config = dict(
    n_layer=18,
    d_model=448,
    n_head=7,
    n_kv_head=7,
    head_dim=64,
    d_mlp=1792,
    vocab_size=3653,
    activation='swiglu',
    norm='rmsnorm',
    norm_place='out',
    norm_eps=1e-05,
    positions='rope',
    rope_base=10000.0,
    rope_fraction=1.0,
    qk_norm=True,
    attn_scale=0.125,
    bias='all',
    tie_embeddings=False,
    parallel_block=False,
    extras=['capped logits'],
    init='normal',
    init_std_qkv=0.022,
    init_std_o=0.00366,
    init_std_up=0.022,
    init_std_down=0.00183,
    optimizer='laprop',
    lr=0.000948,
    beta1=0.9,
    beta2=0.99,
    weight_decay=0.14,
    lr_head=0.00393,
    warmup_steps=434,
    schedule='wsd',
    decay_fraction=0.821,
    decay_shape='linear',
    final_lr_fraction=0.0,
    batch_tokens=[65536, 131072, 262144],
    seq_len=512,
    doc_mask=False,
    train_tokens=611800000,
    steps=4506,
    dataset='wikipedia_en',
)
Each number is 200 + 40 x the weight over its row's rms, rounded and kept within 0 to 999. Layers, rows and columns count from 0. The size before them is the row's rms in percent of the matrix's.

# layer 9 MLP up, 1792x448, rms 0.0467, rows 503-627, columns 56-111
099,121,249,202,211,177,212,178,192,165,242,226,130,243,196,255,173,148,228,227,229,184,201,219,187,206,218,172,180,202,209,206,164,254,221,156,127,135,257,170,303,201,203,116,174,206,159,195,181,212,204,176,164,173,186,197,209
101,223,237,168,204,229,194,202,226,233,214,245,246,216,197,227,219,220,193,161,240,196,158,188,193,213,156,125,174,218,144,177,222,264,185,187,200,178,218,223,93,230,186,173,213,247,239,230,132,237,206,240,171,222,167,202,189
099,246,202,202,133,224,157,167,270,244,195,135,291,188,182,129,224,219,187,168,271,276,154,183,197,202,224,114,220,103,176,141,226,161,224,155,180,197,183,203,223,127,200,192,168,191,136,272,208,199,192,158,200,210,185,209,207
111,161,253,193,204,279,209,164,199,161,161,201,173,201,189,183,249,171,177,229,222,188,176,205,159,137,265,171,255,111,192,205,225,228,227,201,193,157,99,207,146,223,226,148,180,177,205,210,152,215,246,141,170,191,227,215,180
108,252,191,243,186,183,202,233,144,210,237,244,232,182,194,267,213,233,161,192,209,210,165,151,172,212,136,209,198,192,288,183,167,246,130,232,202,135,227,203,176,166,176,221,202,157,196,139,112,163,174,245,213,139,265,189,222
102,194,255,209,221,167,280,253,167,188,190,169,231,223,203,242,217,150,256,215,185,178,144,205,174,209,185,215,198,172,206,128,223,232,164,163,177,215,177,159,212,252,247,220,143,253,175,210,183,153,254,220,193,253,162,299,258
096,247,152,229,208,198,155,168,212,238,224,221,203,136,166,198,234,191,175,162,214,166,149,165,239,161,274,203,190,137,143,191,214,97,216,209,170,214,178,202,197,183,197,189,161,198,196,162,262,166,197,193,164,207,198,159,228
099,248,147,141,253,181,373,196,202,155,176,169,257,180,225,170,266,229,215,110,172,206,259,198,128,236,155,231,188,198,204,173,171,217,238,175,167,170,229,207,174,227,196,230,192,169,201,259,184,212,201,201,170,260,150,187,195
096,226,258,295,171,161,138,238,168,118,189,222,145,173,149,196,201,127,216,156,242,191,121,268,209,253,197,174,303,186,172,282,211,171,283,171,234,143,154,167,231,255,228,254,204,218,206,233,185,182,201,186,244,243,208,254,186
105,245,174,224,208,201,262,213,182,141,256,226,218,242,218,218,217,136,203,159,163,118,238,207,159,195,183,193,185,209,203,194,211,142,182,211,201,170,179,175,287,181,208,207,143,232,111,227,209,245,277,241,194,170,226,236,203
081,231,149,176,225,308,246,177,212,131,221,212,234,165,196,139,239,201,108,168,204,185,247,260,218,217,242,225,203,185,132,209,204,201,233,183,242,263,223,182,126,185,166,164,247,138,181,274,267,188,152,190,165,245,210,255,158
105,212,242,129,238,196,200,289,139,134,236,271,208,200,193,220,222,209,177,178,107,210,169,236,278,193,282,223,202,241,261,217,187,153,182,290,185,154,232,182,177,228,180,244,249,269,233,201,205,200,147,210,168,137,217,116,184
102,221,235,227,183,214,179,178,249,233,248,194,110,117,217,230,191,258,210,276,245,242,182,245,174,161,188,228,219,201,212,172,206,252,217,210,194,149,193,195,163,203,168,227,218,186,216,208,220,224,202,144,166,139,218,233,170
101,254,218,203,154,233,153,124,176,220,219,251,226,263,191,164,121,220,241,189,164,223,248,211,252,191,157,246,198,217,157,227,164,197,233,192,156,224,181,181,181,186,209,200,206,175,240,253,258,177,170,251,297,243,208,175,205
094,220,235,226,199,172,219,190,264,188,195,177,125,156,188,171,79,258,185,143,205,148,203,183,150,178,172,299,152,156,194,144,159,239,214,90,251,233,176,90,190,236,254,214,144,184,232,284,260,138,231,193,240,195,150,252,200
098,150,213,180,218,184,150,219,173,157,210,187,242,142,194,262,257,245,197,183,188,198,127,196,172,233,209,303,170,251,242,124,189,140,277,259,264,179,213,141,181,218,213,224,206,149,186,160,179,207,235,215,197,128,198,140,175
105,217,190,193,265,241,188,263,196,227,289,112,227,151,122,190,243,164,223,159,257,207,172,181,216,243,227,167,181,302,184,100,263,227,171,250,210,263,221,335,120,237,189,208,191,204,203,243,134,134,209,261,215,274,214,141,211
103,156,249,180,201,144,153,151,218,127,173,155,273,197,219,222,195,165,185,114,174,155,243,270,196,238,239,272,157,200,279,178,186,140,163,141,157,216,275,205,212,235,279,248,212,223,266,253,211,159,171,213,142,242,175,230,147
109,258,167,248,234,203,273,212,197,228,224,199,230,175,201,175,216,219,237,225,217,178,226,219,203,242,227,149,157,211,250,224,211,198,205,277,250,180,230,264,275,195,159,220,238,225,210,145,177,206,191,203,217,222,197,211,263
101,226,195,209,217,241,126,242,183,201,272,214,158,242,187,257,167,145,161,193,159,214,189,166,177,218,198,170,227,168,205,193,243,233,176,156,157,198,211,241,245,167,218,119,152,159,216,186,186,231,220,172,175,220,211,193,190
101,183,263,182,139,276,225,241,174,224,203,210,160,196,213,216,158,191,170,115,167,240,233,229,220,240,112,193,198,218,152,191,201,263,248,246,188,264,249,214,220,210,187,204,215,237,166,206,208,216,278,200,145,182,245,155,237
096,170,280,180,197,120,180,176,156,235,185,200,191,222,164,254,216,139,287,263,231,212,205,209,100,187,144,147,226,148,308,215,211,184,217,260,232,106,213,175,231,183,196,245,207,195,185,188,225,160,184,154,238,195,129,193,166
097,244,186,218,240,264,238,136,208,201,288,206,163,235,203,187,215,146,207,214,189,216,158,239,221,159,142,232,99,204,187,258,209,181,243,173,216,293,153,192,231,188,140,237,243,188,145,190,189,209,199,264,172,199,238,172,209
098,178,181,205,107,199,171,231,198,173,209,169,271,113,213,161,262,167,155,239,216,233,131,217,172,124,207,194,243,149,218,158,211,240,259,150,163,261,333,120,179,208,237,161,129,208,227,219,239,180,154,243,190,154,182,264,222
109,246,235,212,247,269,205,111,275,156,204,156,196,271,187,221,204,237,189,161,232,178,182,193,134,153,154,214,198,253,167,214,160,244,209,201,199,174,140,165,182,169,187,218,138,152,231,163,156,92,211,222,211,274,176,205,225
088,180,158,235,94,272,165,164,225,229,183,256,151,190,189,217,192,153,181,142,218,171,238,185,219,227,187,152,247,217,323,236,200,213,192,144,136,211,193,262,227,195,221,172,193,219,181,167,176,230,221,265,165,169,199,200,146
096,170,243,172,187,231,248,113,201,188,249,193,174,200,173,219,251,171,134,122,155,125,187,163,189,160,222,200,241,202,193,161,175,196,151,225,241,216,244,170,231,229,194,213,259,171,153,154,196,184,175,276,227,117,141,161,262
110,218,216,216,203,203,231,258,192,259,193,154,257,171,235,91,191,204,212,224,188,174,221,133,243,183,229,198,187,163,135,277,204,241,286,264,226,237,142,208,261,165,185,199,136,221,199,223,171,159,211,148,204,184,258,241,206
105,156,209,256,164,65,261,237,161,168,161,225,233,195,177,198,119,165,219,215,197,273,154,206,240,195,234,172,182,192,180,174,210,217,131,183,165,177,270,154,250,267,157,138,200,174,254,135,197,272,188,214,220,182,203,187,218
102,171,273,208,209,241,169,316,215,261,223,172,271,200,213,208,195,235,184,155,160,203,179,162,196,215,179,180,273,283,218,207,206,223,161,149,277,227,155,143,232,227,143,192,219,185,261,178,181,222,187,226,139,190,258,183,259
099,213,189,134,192,178,211,239,243,167,173,113,215,196,172,233,175,224,200,220,122,180,188,208,233,257,184,227,152,170,177,89,181,223,206,176,188,193,142,221,189,238,151,123,186,187,194,212,171,156,257,174,121,193,226,185,160
095,192,240,197,226,166,213,171,247,194,210,215,206,173,203,186,166,229,212,170,189,136,150,242,200,201,180,202,257,188,239,165,159,288,166,153,196,243,280,153,294,235,164,234,243,290,200,217,284,290,213,216,226,96,272,163,268
091,324,212,161,179,220,209,159,193,257,243,189,201,212,205,235,284,236,214,219,271,132,184,244,172,172,208,199,180,141,212,141,208,212,184,236,260,193,207,246,206,206,164,237,162,190,209,176,211,176,258,217,188,184,176,152,205
101,161,207,158,198,102,196,229,166,193,162,200,294,208,243,144,209,243,224,261,164,157,240,215,233,147,205,238,219,183,245,258,203,154,132,163,179,162,154,181,230,178,245,225,176,218,196,160,202,170,225,290,189,208,163,175,210
092,197,202,109,214,196,215,237,243,177,195,199,237,212,193,197,161,133,224,174,249,188,221,189,208,185,178,235,195,107,182,187,239,197,206,253,216,173,250,199,240,221,320,244,189,90,222,279,236,206,220,248,187,234,221,252,248
108,272,180,172,247,204,259,295,155,119,242,229,190,172,238,213,218,206,233,158,203,187,234,123,186,281,128,166,247,115,176,160,192,148,307,233,193,274,210,177,137,140,241,127,147,208,143,198,163,183,232,203,193,182,253,210,141
105,178,194,233,172,166,219,223,220,233,234,199,190,188,196,277,206,228,240,218,204,134,168,180,221,165,225,158,237,285,170,211,155,149,137,236,150,210,193,193,197,203,259,326,229,193,159,205,260,197,113,261,168,175,172,162,231
104,175,167,240,141,201,202,155,114,164,153,173,192,168,177,204,261,192,164,199,219,169,222,180,220,211,257,268,230,151,245,243,270,209,194,253,223,257,253,193,152,200,155,198,245,119,224,204,221,137,173,164,201,230,266,209,190
108,191,165,230,156,248,215,238,167,224,199,171,178,114,191,140,194,157,207,188,240,210,250,185,220,166,178,173,185,193,190,217,139,96,209,175,209,198,176,199,212,204,258,222,309,206,146,183,239,157,172,199,187,252,158,218,243
104,162,144,160,221,115,216,162,227,226,154,156,208,229,220,222,187,264,149,251,216,220,248,173,176,140,219,243,146,139,237,210,186,185,226,168,205,143,199,222,189,187,167,221,225,96,171,153,224,148,205,245,179,220,212,197,205
104,229,197,117,243,219,211,181,195,275,228,178,158,208,199,198,207,290,196,184,172,239,239,198,224,243,166,169,217,257,219,211,220,248,212,144,167,207,224,209,200,207,174,215,194,174,219,175,182,110,266,199,206,235,213,224,266
105,192,144,169,273,213,262,180,234,185,229,142,186,139,210,182,196,191,211,163,245,190,203,243,201,175,170,197,227,220,174,125,172,205,193,252,210,199,159,311,201,123,149,153,232,170,170,218,190,208,189,245,180,169,173,160,229
104,235,219,232,183,210,194,188,255,208,167,210,267,206,193,220,217,179,178,237,242,151,177,243,142,150,246,221,241,215,239,192,171,216,149,231,201,196,146,178,227,217,187,192,165,214,167,154,197,219,205,194,194,192,140,161,225
096,318,236,227,143,181,164,211,190,226,178,229,243,236,197,181,292,159,180,254,186,199,237,201,224,183,225,195,186,165,204,206,167,235,160,201,201,228,182,191,160,222,264,249,181,205,160,197,201,147,182,124,258,165,221,235,212
107,200,231,171,225,212,280,254,181,216,213,266,196,197,214,275,198,209,186,251,257,227,183,202,297,237,192,261,173,150,203,217,265,191,190,196,231,123,197,156,271,180,206,181,182,191,241,219,199,239,298,298,181,206,136,241,135
102,191,209,192,234,230,227,191,215,184,179,228,160,199,220,178,194,276,250,184,194,240,223,237,193,261,221,177,189,235,153,295,164,257,204,186,228,229,191,207,164,144,115,262,211,285,162,233,166,214,109,158,154,184,187,182,239
097,277,247,183,186,202,267,221,175,195,234,196,162,260,184,194,195,183,164,124,191,211,173,203,211,201,166,156,178,257,238,122,242,247,203,141,214,243,248,173,129,216,163,167,264,118,168,236,185,222,123,171,255,162,153,182,245
102,182,198,177,198,212,235,228,225,217,179,204,269,250,238,148,195,207,244,193,211,219,229,177,195,265,202,148,170,161,251,229,224,181,265,192,188,290,245,195,213,174,181,209,161,237,212,223,236,229,203,176,182,184,137,215,185
099,136,239,291,230,203,185,223,171,229,182,188,176,215,225,139,247,179,287,217,192,158,166,135,188,201,267,140,245,246,195,214,115,126,144,221,194,250,267,196,165,154,188,159,164,219,168,229,155,212,221,228,134,304,205,153,146
096,167,264,242,193,211,200,101,202,144,171,207,206,118,211,211,103,197,147,234,253,183,168,203,177,126,180,204,232,223,178,233,222,131,263,206,150,226,222,173,246,189,278,135,225,178,191,220,194,157,232,255,228,212,211,226,208
103,168,155,140,202,151,171,172,242,188,168,218,231,156,206,188,238,260,231,181,245,190,212,205,190,185,221,255,256,214,183,211,182,208,127,205,193,170,223,271,138,149,116,237,182,139,243,160,277,146,75,153,165,260,133,200,200
113,219,145,313,192,216,219,165,247,218,107,177,187,194,168,227,224,183,270,121,193,186,112,185,188,248,215,186,128,274,284,172,158,206,227,207,214,190,239,228,160,220,175,211,189,203,216,178,136,178,197,215,194,210,128,109,186
102,141,160,170,214,163,195,198,244,210,147,212,169,182,204,192,153,201,273,130,217,181,311,169,257,217,186,233,145,292,149,216,209,150,161,214,166,142,228,196,222,193,250,120,225,193,160,260,194,181,193,214,286,220,141,188,247
107,214,256,241,176,276,157,268,184,204,187,180,148,186,172,146,187,168,181,221,192,278,35,204,225,226,208,156,227,226,258,222,246,201,212,257,174,189,143,161,282,220,212,157,270,182,223,212,186,216,141,247,148,198,196,192,261
095,204,203,302,251,225,202,117,151,189,193,196,179,200,196,262,189,210,258,195,234,210,152,246,209,197,172,240,186,205,287,166,216,185,230,156,171,167,281,215,133,187,203,268,295,183,155,196,215,222,253,169,210,189,201,218,271
106,242,243,176,200,241,166,266,168,243,238,238,217,272,208,206,186,219,143,265,191,218,215,188,185,150,213,214,259,243,163,197,201,143,223,154,189,161,191,175,269,196,160,209,156,224,261,254,229,178,189,233,274,200,240,204,202
104,201,181,169,197,240,216,250,223,226,195,186,211,222,216,223,246,223,176,191,141,263,216,153,240,225,233,209,197,131,197,194,220,226,255,242,233,91,160,187,238,287,176,191,190,141,226,158,155,237,117,230,158,156,205,216,195
098,225,217,213,213,164,223,167,178,250,190,223,213,208,215,198,138,214,267,216,157,239,234,193,254,119,192,222,190,163,178,202,197,180,195,167,235,220,161,203,196,148,219,266,151,152,213,247,220,136,262,112,154,216,168,253,154
102,149,212,209,254,257,171,219,219,200,235,188,211,152,196,120,219,176,201,190,185,193,246,170,186,244,124,220,175,169,208,192,220,232,177,227,247,167,269,197,213,199,220,240,193,215,177,155,248,148,178,190,186,164,220,196,248
104,200,123,159,170,222,219,191,220,220,186,253,264,167,193,233,217,271,201,222,149,227,182,216,151,197,146,203,154,171,236,214,161,192,175,182,205,165,131,214,156,213,140,213,183,176,191,203,149,152,223,198,222,161,176,193,218
099,249,242,234,183,197,210,259,213,196,206,236,137,209,229,113,144,272,253,153,169,183,167,143,204,195,214,192,232,185,148,236,227,267,235,195,260,188,184,180,113,205,163,193,252,220,225,225,141,246,167,232,164,193,203,268,217
096,173,191,219,230,198,193,227,194,179,181,157,192,176,219,193,224,233,192,143,220,248,216,247,171,141,259,128,223,149,251,155,251,230,160,260,140,167,206,261,181,219,151,226,160,229,203,255,152,263,182,154,214,207,197,143,250
097,216,173,221,252,179,178,191,194,173,245,281,207,125,174,177,240,197,184,246,173,186,183,189,203,157,263,174,115,218,182,196,220,189,246,229,103,225,282,184,201,211,184,260,249,233,232,237,180,181,259,231,185,240,205,222,232
104,120,138,183,276,238,169,205,243,131,189,174,134,160,159,188,130,154,166,159,250,204,227,238,212,280,211,207,225,218,173,248,225,220,240,164,202,208,210,133,122,260,192,170,211,233,218,268,191,212,196,264,157,309,173,178,158
095,228,215,230,214,193,276,242,199,155,156,171,238,211,185,220,242,217,223,179,201,222,139,292,212,234,163,127,195,234,242,190,169,208,250,176,153,188,260,216,265,202,153,146,278,164,161,215,199,220,162,126,239,218,188,135,277
095,231,257,191,180,213,134,179,238,224,144,210,232,145,192,154,185,333,96,149,224,196,220,247,278,176,199,184,206,203,176,194,149,276,234,252,214,208,240,144,257,180,234,202,137,246,244,216,162,201,189,184,243,206,250,176,191
089,150,183,216,216,197,208,249,194,206,188,199,174,310,181,137,226,272,165,201,188,159,207,294,223,201,217,281,256,250,225,124,128,198,160,223,223,266,121,249,166,160,242,206,261,171,165,220,183,222,182,221,253,150,200,171,185
103,185,269,208,124,211,188,228,208,228,192,167,188,151,194,212,206,221,139,197,249,179,188,145,200,191,221,187,256,200,180,193,166,268,183,206,222,154,161,161,201,129,242,244,169,226,138,192,123,172,213,158,166,292,224,227,154
101,229,196,193,203,189,194,164,161,268,241,165,260,230,187,198,247,208,192,167,191,210,168,129,194,216,161,162,201,209,215,152,239,186,208,130,150,209,257,210,165,216,149,208,241,176,212,262,189,177,214,217,221,188,193,218,251
100,152,248,187,253,279,215,206,190,131,235,176,153,226,218,198,169,162,206,173,235,179,166,208,174,154,218,257,194,157,152,308,197,232,260,204,203,232,155,198,220,212,211,215,232,135,209,186,210,221,159,199,205,172,221,195,228
129,225,237,169,126,184,152,172,245,213,203,200,147,248,162,143,227,225,222,226,217,152,88,181,186,162,224,206,176,308,278,83,130,196,191,274,228,220,248,235,172,254,236,233,211,202,230,165,150,210,215,216,165,172,161,100,252
105,187,250,216,191,253,275,163,178,153,177,211,240,230,207,258,222,218,160,212,216,196,279,230,211,168,139,174,174,229,142,280,203,135,175,237,164,174,215,211,252,202,117,155,179,202,182,278,150,197,148,193,217,179,218,209,173
099,183,136,187,287,220,178,170,189,189,220,223,268,229,195,200,219,206,201,223,156,154,201,235,222,275,203,206,252,176,203,173,164,159,194,206,142,244,221,197,234,256,209,209,139,243,228,169,201,143,153,211,191,193,248,182,167
100,194,178,180,249,268,189,164,180,243,239,223,255,195,179,131,215,212,156,142,220,202,162,185,128,170,233,224,172,237,230,232,200,215,145,159,224,218,234,196,207,256,179,155,173,189,189,243,248,232,115,231,182,259,237,208,224
101,251,163,268,158,128,216,230,198,173,173,208,280,213,212,249,277,161,214,235,179,215,116,166,129,164,183,188,91,196,170,180,178,191,211,259,221,218,209,187,222,229,189,263,234,183,255,87,221,238,163,146,225,212,203,289,127
095,202,136,160,191,215,194,227,207,163,185,132,169,196,212,129,210,156,174,216,178,228,213,195,255,195,196,161,220,236,161,192,140,144,206,180,180,165,209,188,179,207,261,244,159,168,247,162,236,237,192,204,186,276,194,242,158
096,173,283,177,148,163,146,257,169,290,131,239,273,180,211,238,151,251,237,185,139,188,197,108,259,150,214,129,227,135,173,259,140,187,181,242,215,206,203,162,191,153,235,115,192,195,213,154,112,240,207,146,135,147,333,199,186
097,119,206,145,203,225,212,235,187,204,146,185,200,253,178,200,175,214,167,283,195,176,219,223,153,217,203,220,234,192,251,212,211,196,184,183,222,224,215,211,176,231,158,191,207,217,204,194,234,179,178,197,186,211,245,119,257
097,180,203,183,244,195,192,227,257,216,230,213,255,167,241,181,218,236,150,184,194,145,112,167,215,211,188,220,271,168,220,159,158,286,213,187,216,225,201,161,261,167,189,139,204,249,197,128,188,231,197,267,178,184,198,186,224
098,202,167,165,221,181,207,167,245,165,256,213,228,148,177,272,223,178,243,183,241,238,198,151,258,256,204,214,149,219,134,152,236,208,207,267,158,81,218,145,167,217,208,242,138,230,268,273,154,195,209,184,150,210,222,127,194
099,151,234,281,181,194,206,245,184,176,224,256,253,149,209,200,206,212,175,161,214,231,231,216,231,253,243,99,186,147,215,205,150,240,175,186,157,246,279,158,173,263,194,229,162,250,207,234,210,206,194,231,231,210,215,215,243
087,254,221,245,230,215,241,325,229,212,171,268,253,239,193,251,175,209,200,236,210,233,207,159,265,176,246,211,222,191,254,208,208,281,265,203,237,129,206,151,247,132,178,197,210,210,164,168,217,177,236,249,228,163,230,174,252
092,155,151,164,247,204,203,137,176,258,195,221,265,134,231,212,272,289,194,241,246,166,216,185,200,231,219,273,198,247,183,209,215,229,311,198,265,147,222,125,154,214,152,226,141,188,70,204,96,174,166,186,145,181,131,146,181
104,171,259,187,166,169,149,258,184,184,136,197,202,312,205,232,243,223,166,155,237,191,163,126,203,202,152,193,119,164,218,100,194,205,235,231,244,175,160,181,290,172,212,147,245,140,219,168,260,208,220,167,133,187,180,136,189
094,222,217,187,158,194,213,208,156,116,217,262,196,262,190,210,185,157,212,237,200,216,187,166,166,192,161,214,251,203,159,248,204,222,211,187,160,157,222,207,286,189,165,161,191,194,199,132,257,216,186,208,216,197,199,249,125
102,255,173,255,272,175,186,242,249,227,238,171,240,214,219,194,231,197,225,222,180,166,204,171,267,199,177,175,214,222,139,228,195,195,187,253,141,147,246,219,151,203,148,181,233,200,186,220,209,222,164,196,182,188,136,274,146
091,228,225,204,147,155,200,192,212,157,211,201,197,245,210,188,215,142,207,237,192,181,174,277,238,205,156,285,159,80,133,271,174,173,231,216,154,180,197,223,222,200,173,214,178,182,168,169,273,209,195,254,225,177,173,243,144
101,157,180,190,111,233,237,192,234,219,145,164,189,155,172,209,184,159,193,180,240,196,203,181,193,214,215,227,170,226,232,242,226,243,131,131,180,159,237,226,200,235,139,248,234,231,164,229,123,213,243,127,129,214,232,153,212
104,296,192,146,196,181,153,215,241,232,234,150,153,208,216,167,266,193,162,265,190,221,207,128,221,214,210,186,153,229,192,204,173,256,129,237,228,253,181,220,209,161,226,228,217,198,75,192,219,207,136,147,165,142,247,264,214
096,215,206,214,235,270,208,191,100,250,214,255,212,169,186,149,184,165,146,186,229,190,189,157,148,151,261,233,254,210,208,151,222,250,213,165,187,175,172,125,235,224,221,221,203,216,259,85,202,171,253,161,184,172,187,153,259
107,204,177,213,237,187,166,208,171,198,182,136,204,215,180,147,167,173,243,196,199,274,186,169,231,193,199,197,251,202,248,157,190,208,253,131,203,172,254,152,191,126,243,206,229,177,178,116,240,146,207,224,83,199,177,186,184
105,189,209,174,255,185,165,162,211,177,187,171,275,228,229,239,239,176,215,158,196,145,204,144,165,234,155,180,151,104,188,266,137,204,265,232,231,173,198,163,218,228,174,207,159,231,218,186,249,202,225,242,176,185,181,231,112
099,146,222,250,200,196,193,164,202,175,155,171,213,204,157,173,274,191,198,210,232,230,232,234,231,226,196,180,186,205,208,230,181,209,212,91,243,232,120,218,255,203,218,244,241,227,226,141,260,192,147,282,214,194,187,194,322
099,173,292,200,215,279,200,226,152,265,149,246,157,197,186,215,220,214,171,205,262,182,148,166,180,200,297,194,187,172,237,193,287,187,170,194,270,276,228,156,179,232,209,224,215,170,206,205,178,199,257,262,153,198,170,178,244
113,186,223,203,190,191,169,171,162,210,170,95,161,229,160,178,151,230,186,171,205,244,216,247,222,249,189,165,204,230,220,228,218,180,181,123,179,165,180,238,176,172,224,264,262,238,138,202,202,236,168,201,159,153,269,191,238
093,225,148,153,186,191,245,190,242,175,226,227,199,214,204,212,185,247,168,199,207,225,236,142,172,212,161,215,246,198,169,207,224,266,152,201,193,197,251,247,171,105,167,171,160,174,217,302,230,233,151,213,248,148,189,154,234
096,231,205,225,152,209,168,205,191,134,227,216,193,215,249,134,119,243,220,223,227,235,106,172,201,176,261,99,266,188,154,223,174,219,298,234,206,254,256,177,212,171,288,198,196,173,128,199,189,227,206,219,195,222,168,188,226
102,128,207,228,247,297,169,191,224,218,210,169,155,160,222,141,194,184,199,315,190,238,226,234,208,224,217,245,213,170,161,136,214,185,187,186,227,190,192,123,200,192,201,217,139,148,239,218,185,155,110,214,209,226,192,186,200
089,181,169,164,250,212,199,219,193,199,174,217,120,158,169,233,211,102,248,168,251,185,143,230,121,215,181,236,212,220,129,206,217,180,161,160,222,219,209,159,105,252,195,270,185,195,217,179,151,240,182,223,270,181,179,159,200
101,189,145,219,192,231,188,243,230,203,206,202,282,143,191,203,231,177,146,209,150,239,250,212,277,229,188,157,150,269,136,220,154,236,227,183,134,257,185,255,193,177,215,247,187,196,160,146,234,226,215,100,191,220,228,184,201
099,194,276,252,231,150,231,316,182,192,233,168,243,187,202,254,187,260,248,178,150,276,143,192,274,161,224,183,224,228,187,171,176,168,132,213,171,183,302,179,147,224,107,240,216,200,221,245,211,236,267,239,213,110,192,164,249
100,167,195,216,193,177,102,245,252,218,214,183,178,125,180,254,218,142,254,151,239,195,138,199,176,261,242,196,199,209,184,190,190,175,168,283,216,185,189,206,211,239,201,252,207,257,202,197,213,157,224,240,145,232,220,178,158
101,182,170,242,127,211,190,209,173,246,200,179,204,138,183,227,178,270,260,201,210,247,281,287,176,203,127,190,223,258,287,228,194,236,146,221,235,113,219,184,145,174,244,208,241,225,169,194,200,192,167,131,139,228,198,166,239
098,206,212,212,244,181,172,190,211,174,192,194,174,250,199,180,178,196,183,166,214,162,253,245,171,194,214,204,209,249,148,272,236,217,171,193,195,217,223,239,172,233,154,208,141,257,247,207,202,157,229,173,212,193,210,128,249
103,256,275,231,187,233,212,229,187,215,185,237,210,201,197,208,167,219,212,236,179,183,174,191,216,230,200,221,272,208,173,214,239,209,219,183,230,285,266,245,198,247,171,200,177,273,188,168,260,258,189,225,178,142,172,255,234
097,289,171,227,233,202,251,224,236,176,240,203,227,222,181,183,195,122,205,77,147,229,203,199,184,235,189,185,181,237,215,132,187,178,238,171,245,144,179,261,166,245,122,214,190,289,183,267,193,188,281,198,199,223,184,250,214
096,165,179,229,172,219,205,106,196,155,191,215,146,187,237,166,242,179,200,199,209,172,235,337,206,214,254,225,218,233,216,239,187,219,179,148,179,162,269,191,217,245,225,192,187,289,191,191,215,219,211,172,197,234,188,205,191
095,239,210,215,210,173,183,213,173,174,215,172,262,130,204,163,188,205,118,213,223,197,212,181,224,215,225,188,247,167,205,143,141,173,213,190,257,241,243,216,246,117,238,145,183,150,184,177,158,200,228,232,113,163,186,169,221
106,208,164,221,227,210,144,230,152,149,275,217,218,182,203,172,188,189,196,210,214,230,219,221,257,242,134,220,137,256,178,214,270,219,241,189,186,228,134,210,127,205,132,193,229,149,249,277,215,205,197,182,205,271,234,225,162
096,258,180,196,187,254,137,167,271,166,275,170,120,283,205,217,189,186,172,225,243,166,214,219,230,143,140,222,258,163,165,176,269,290,237,227,243,204,158,222,187,143,147,245,238,219,179,187,192,274,171,249,186,188,157,200,197
095,164,207,91,210,210,250,211,201,186,175,125,183,110,156,246,239,216,176,217,228,168,230,254,230,150,180,171,169,246,208,146,248,191,228,213,181,200,178,265,172,212,198,195,210,151,252,296,242,238,332,304,224,266,179,190,168
103,186,258,166,192,164,138,245,262,195,198,236,175,254,228,200,212,256,194,209,185,190,116,131,155,213,146,260,172,177,199,268,186,208,180,192,248,278,164,181,195,205,234,261,135,162,230,119,207,208,130,127,237,250,184,151,97
106,156,182,182,202,255,163,255,216,157,208,177,193,254,171,197,188,104,135,187,160,174,253,291,167,196,200,272,157,275,168,208,148,225,160,186,251,195,196,142,262,160,211,114,236,181,263,218,150,202,207,126,185,199,225,299,205
098,133,198,198,198,170,200,171,156,207,265,193,161,216,156,201,208,159,156,164,201,258,157,241,208,160,191,187,260,222,232,210,251,182,273,157,130,165,158,193,176,201,176,232,287,201,259,173,224,243,252,226,267,199,186,314,249
099,223,138,177,220,223,201,179,286,159,198,213,160,220,177,190,248,303,176,181,306,155,125,171,174,183,184,177,155,211,192,142,197,215,259,176,233,85,216,150,198,213,181,190,230,223,226,183,200,213,168,217,204,275,178,168,173
110,165,136,120,188,229,222,243,169,222,234,234,202,206,213,154,188,205,224,225,241,210,168,210,134,196,246,219,144,148,174,199,178,260,260,241,234,207,167,251,198,221,104,242,159,199,172,233,177,174,188,263,174,174,207,185,208
096,187,202,127,276,249,173,167,164,169,137,166,182,159,192,203,229,201,127,151,207,222,180,207,160,231,201,177,147,171,244,183,164,247,242,117,181,164,188,143,228,218,215,277,195,158,125,179,131,171,292,154,169,190,193,192,279
102,188,191,224,230,184,243,222,205,223,145,188,200,162,204,193,179,234,165,212,216,179,167,241,154,148,215,151,210,224,264,246,212,238,186,257,176,211,176,251,188,243,248,159,202,218,193,163,243,195,247,209,147,200,218,139,200
101,224,220,204,228,122,209,240,194,162,226,123,150,173,172,249,208,129,179,186,181,219,157,205,181,214,251,195,123,264,252,217,156,205,155,321,185,195,208,239,125,235,195,292,273,252,182,230,164,249,155,270,253,195,203,131,248
107,222,220,214,228,260,226,204,171,204,263,214,206,221,211,164,220,220,190,204,208,198,163,221,209,198,102,218,185,231,269,219,224,202,260,214,242,230,144,174,215,182,223,225,127,310,166,146,187,145,244,263,294,180,212,199,234
101,204,234,228,193,175,290,194,308,209,229,182,237,189,188,229,217,194,228,207,244,138,214,231,219,219,227,201,218,247,169,233,199,235,184,199,242,204,262,115,206,173,212,208,178,250,185,89,191,203,161,197,217,112,247,229,279
093,151,212,190,222,219,284,272,191,186,124,187,163,190,187,138,164,140,231,247,226,216,238,286,166,209,225,264,213,188,173,212,210,174,188,128,193,178,222,172,169,236,289,214,224,177,200,246,195,265,208,224,263,220,272,202,171
109,153,179,203,242,203,215,232,144,133,176,178,181,174,170,210,189,141,245,170,210,187,197,224,199,183,201,202,160,250,218,231,200,254,237,157,285,127,174,200,218,194,212,183,221,246,162,184,172,157,178,176,181,226,219,210,163
103,229,125,92,225,230,201,213,128,247,225,206,281,189,174,219,197,144,168,157,150,219,191,194,228,197,203,155,220,145,194,207,223,174,108,199,184,181,215,225,239,240,218,213,226,191,223,228,198,152,144,215,234,142,236,239,205
098,217,222,133,239,219,190,156,213,212,230,202,201,203,213,203,178,120,216,256,148,231,204,188,272,178,268,181,211,200,222,145,235,153,160,198,126,197,157,194,233,184,159,197,178,218,209,115,218,261,233,229,200,254,198,212,172